config.toml
num_hidden_layers = 11
hidden_size = 64
num_key_value_heads = 2
vocab_size = 8192
hidden_act = "swiglu"
norm_place = "pre"
rope_theta = 10000.0
bias = "none"
parallel_block = false
init = "orth"
init_std_up = 0.0625
lr_mult_up = 1.41
warmup_steps = 200
train_tokens = 122800000
Each number is 128 + 24 x the weight over its row's rms, rounded and kept within 0 to 255. Layers, rows and columns count from 0. Numbers have three digits each. The size before them is the row's rms in percent of the matrix's.

# layer 8 MLP down, 64x192, rms 0.135, rows 0-56, columns 0-47
085:114123122129098139141126124123104113082152085166134112101139128118142149176133140103097111134143174139127126122126138132121152104101124138129115
092:184124155144116145125143147116100125130142127140141102110135089150172121103137183113138164136134102118164160172135109082154128110112143151075135
100:147114139092146097095118117145131108122156200153091107165138136151159112140151173120138102151159111155156127104113117136131144141154123132123117
095:101096148106142107111149130086122105105131137154089136128105119090151113133142120105118104096133118144143112109144157121121109124151126133085118
082:154075089117130097158134129140107110101115167144120130155143133138153126161131160121100115129165094129116128095081146140129128138129129169128134
083:123131148164102087160143159110116175132134115125095136100169144102106133133116115134066114127140078092161150167146107114104130155111116171141087
091:101135120130100142164097094086091112089150121142117169110124146098151077165121111122099128135087131131082124091138138134132127176096153123132099
087:093157146122113100132113128077190113126138075116107140116149103107135132140129174119116153138120139143155093146092122103119138123108166138169110
095:099105118162122167121121149111117141097152148115135116097090058124157147107075123112135125158120141131109113149121143090135113101123092142095097
141:112143129141080136094117135093078113155145153139145165059081129145121121110151126141147098112081150154120114105143158144132128091143090095148092
083:118073112131123085111109104098112108131109134080129089136129137163132169138114097079106138174140181072180135131108151131116090107132109145132116
107:135084128099122169119167140187106111094153133083123107145100166118127126104118164143137111079128116106133127099129095135109164164127145124131098
084:168143126113101113091073162170175162142081122119133076153148158108140109168139124118140178151132122139139141163156171154161136138152113140106121
092:152117092101105197128156112093150111159141112140099107071086101122112157142106131101104148129132160143091161114150122116126124104121118133158122
102:152211138125125138128126145111141162134099159086108091113175179114122146145171117142113158141116079128141121135107142127151113117109148144122160
094:167124158116083115109146143140150124129124090126149155122128137127156132108148115135083109098120112122134153108141122131108143148147145126135135
087:108117091142203117128157131105104116168155145096087144145132108135118086125113109116157128126110156101087160107157122109146130154142120151108107
093:090113083120111108083088081155124124107126114106113162120093114126124131115115137096138122163096167119132146130106100138150176150106135161101100
077:146160177127087108134128134120174111156146147134087151138142153123162125085159134114131122103120166127101130105107137131098155147135138178140089
085:110129099108172136097102126098163145180111114066176149115127142104147165120139120142159154137138138151126142085107178120096125100123128135142138
087:100171098141126172146119113148146118170140104178131129106115128136095134132137182157104116148190143187125145154101152140184160095120122111127105
077:122113168085061171150093106102129103123095139147132124130110154131121149160137147111133153119121146149114148135112091098137121085098172130086140
089:116132107132155151102140131123132148101098144153116143160148131097157109127140148137160112146117107110151117122101132124119122129112139146080132
134:099143127109078137148120165148127102134117098110112122148082133144135136131119132160117116120132114118135107183142077117168123114115119164126136
101:122158112095089135136134099106125131152120155138156141120133115137206143147123108148139125113087149122095142137137124133102144157177126106116107
096:144161127127108114091143127153132161089145112134145113132088140166138087097128115096104123122136098143165142107137121129177163136150123115126180
100:104061128105099141135091142117085080125109089144118142146110165140180174109123141114130124108141152112112179139110146089152143158081143119116143
086:082134098111100123106123124073135117129134155138166152124123112113146144150125134116130128142103135128133137138156125144119107135133108102138139
136:126091153118132119115120134120109158105107107078157110113105139162118146102146128094146140167081114085133185147117114153126147151105123117131116
103:139128143128116146132142091124109144155134102101096182136130094132104139137064121131162110127105160136110141151140113120141138097096118108144128
093:101137122131081150163144105137124101163116193122179142084147095181161121144153143124142140132155110141149123126108117133150120167094093161077102
096:141190099125152159113142128128115157097141106093173138115117120139121109084131103119091086124094103129109139118123101151125173120089102095146106
108:147138112127096088102091107147139124132149081183148124133143166167110109087193134143116146153178129147106139118116123156133143130099109151139162
086:163153105102144087164121124138077127134124167177119129149089128130152125097148122098103150171125121136099174115113115127142150148168111156109118
089:133120136117131104140152106118156078138140097118118125091180067097156099159121175138113134069121077102085113096122122140128157124120132141128086
149:107095155143126117134137118132141138095106068161136154105125122115121084156118080124122125132152093096134123158074131124083133136178157126133158
101:126178137127155135136113126145092129083127134143104185125094138157117118121127116097130122100105124170100130118113103139165143097098105144122099
107:121111140123156113090162111113103170168111138107107113134138126127133141117147148151131123142120090135128147123139131097099091108147119149084129
082:118076142123110131116118131110143177161123129155126102137095118115135128093135138178102157147169109127131127117074156155111139086139145130143152
135:128080053116169093177131144118119104125148132168145130119094154125141114176135132119166127131127106129117098118106113143153106136098121117124151
097:117106145109109111114134154124100137160170122099129147173112140176125133098145144137108110114117158105135104144121095152144127106124181163132093
092:142176152145141135137110093142137099116136048147124132124133103116117116129149131122159158139150120121136136102119108155145118110124139128200174
126:136138160117131132104120157146143093107175087115094139128122141126140124106069122136119085171103142126108158122116098143122144133109131130083133
096:152136088153127100117094117120145127123081141127114145125126132173113136141129098094126149141128158100176130134111182107137118136137082109108144
098:102185117150112119149080099142144152153112130164158079121116156148121117082184127092149124180116124138117161154129109157146120152103104152136142
095:167107112109154142103121117166115111112144168080095155161106143082150166133147132133098091180128139180141145093125114159124174129136132122091125
092:171132197108126154076136127097130104117121094144101059121142160100146166199159123163167136148183141148121135161152193133116069119132092141099133
103:119112129125169144124143139101128117111088158088112126134092110129103148115120138138114145083099135159116142156149128166132123101161163135126108
099:151130189071134133122146133110168152133117114154136129155098124142134112140155142115143107148182116100094097149119137143140135124134111079158171
093:151145122176100131118145133148130163129163159127123087094151139087155147135173140151081126146133133141123129110102090164144118143119147158127141
095:071126121146122128181111139112153120173145147135123131124144086122084131164099120158127120082117131096141116148143119136110085099152162139113120
097:117156097135157119138161116117133115119162174134157113147162116100142128153172163155117110127149151157160107128116123112164111152158134126119145
106:116120122139108132124144110146114114135099102126116123110117161146138070138089120143165132115102100112150143156141159133149107138160107151103129
098:131141134151122130118117105164170095092140116096146144064121159085152130147150093118076160193117110143135120155099107196117130119093127145114137
090:154115127117143131114138141140150144175142111145133075094124186113127120129145128159139169132120130123065105175179119140149154158107086102159112
085:127097150116134123150107082104091104095130121161106125139115137154124135150136116096122111139157100128098145128114173145142155141075100161111087
092:110194130126154129125094076123103087159090162151172138156143111131109104128141107130157123134119114109134128135143177132138128114163140143092167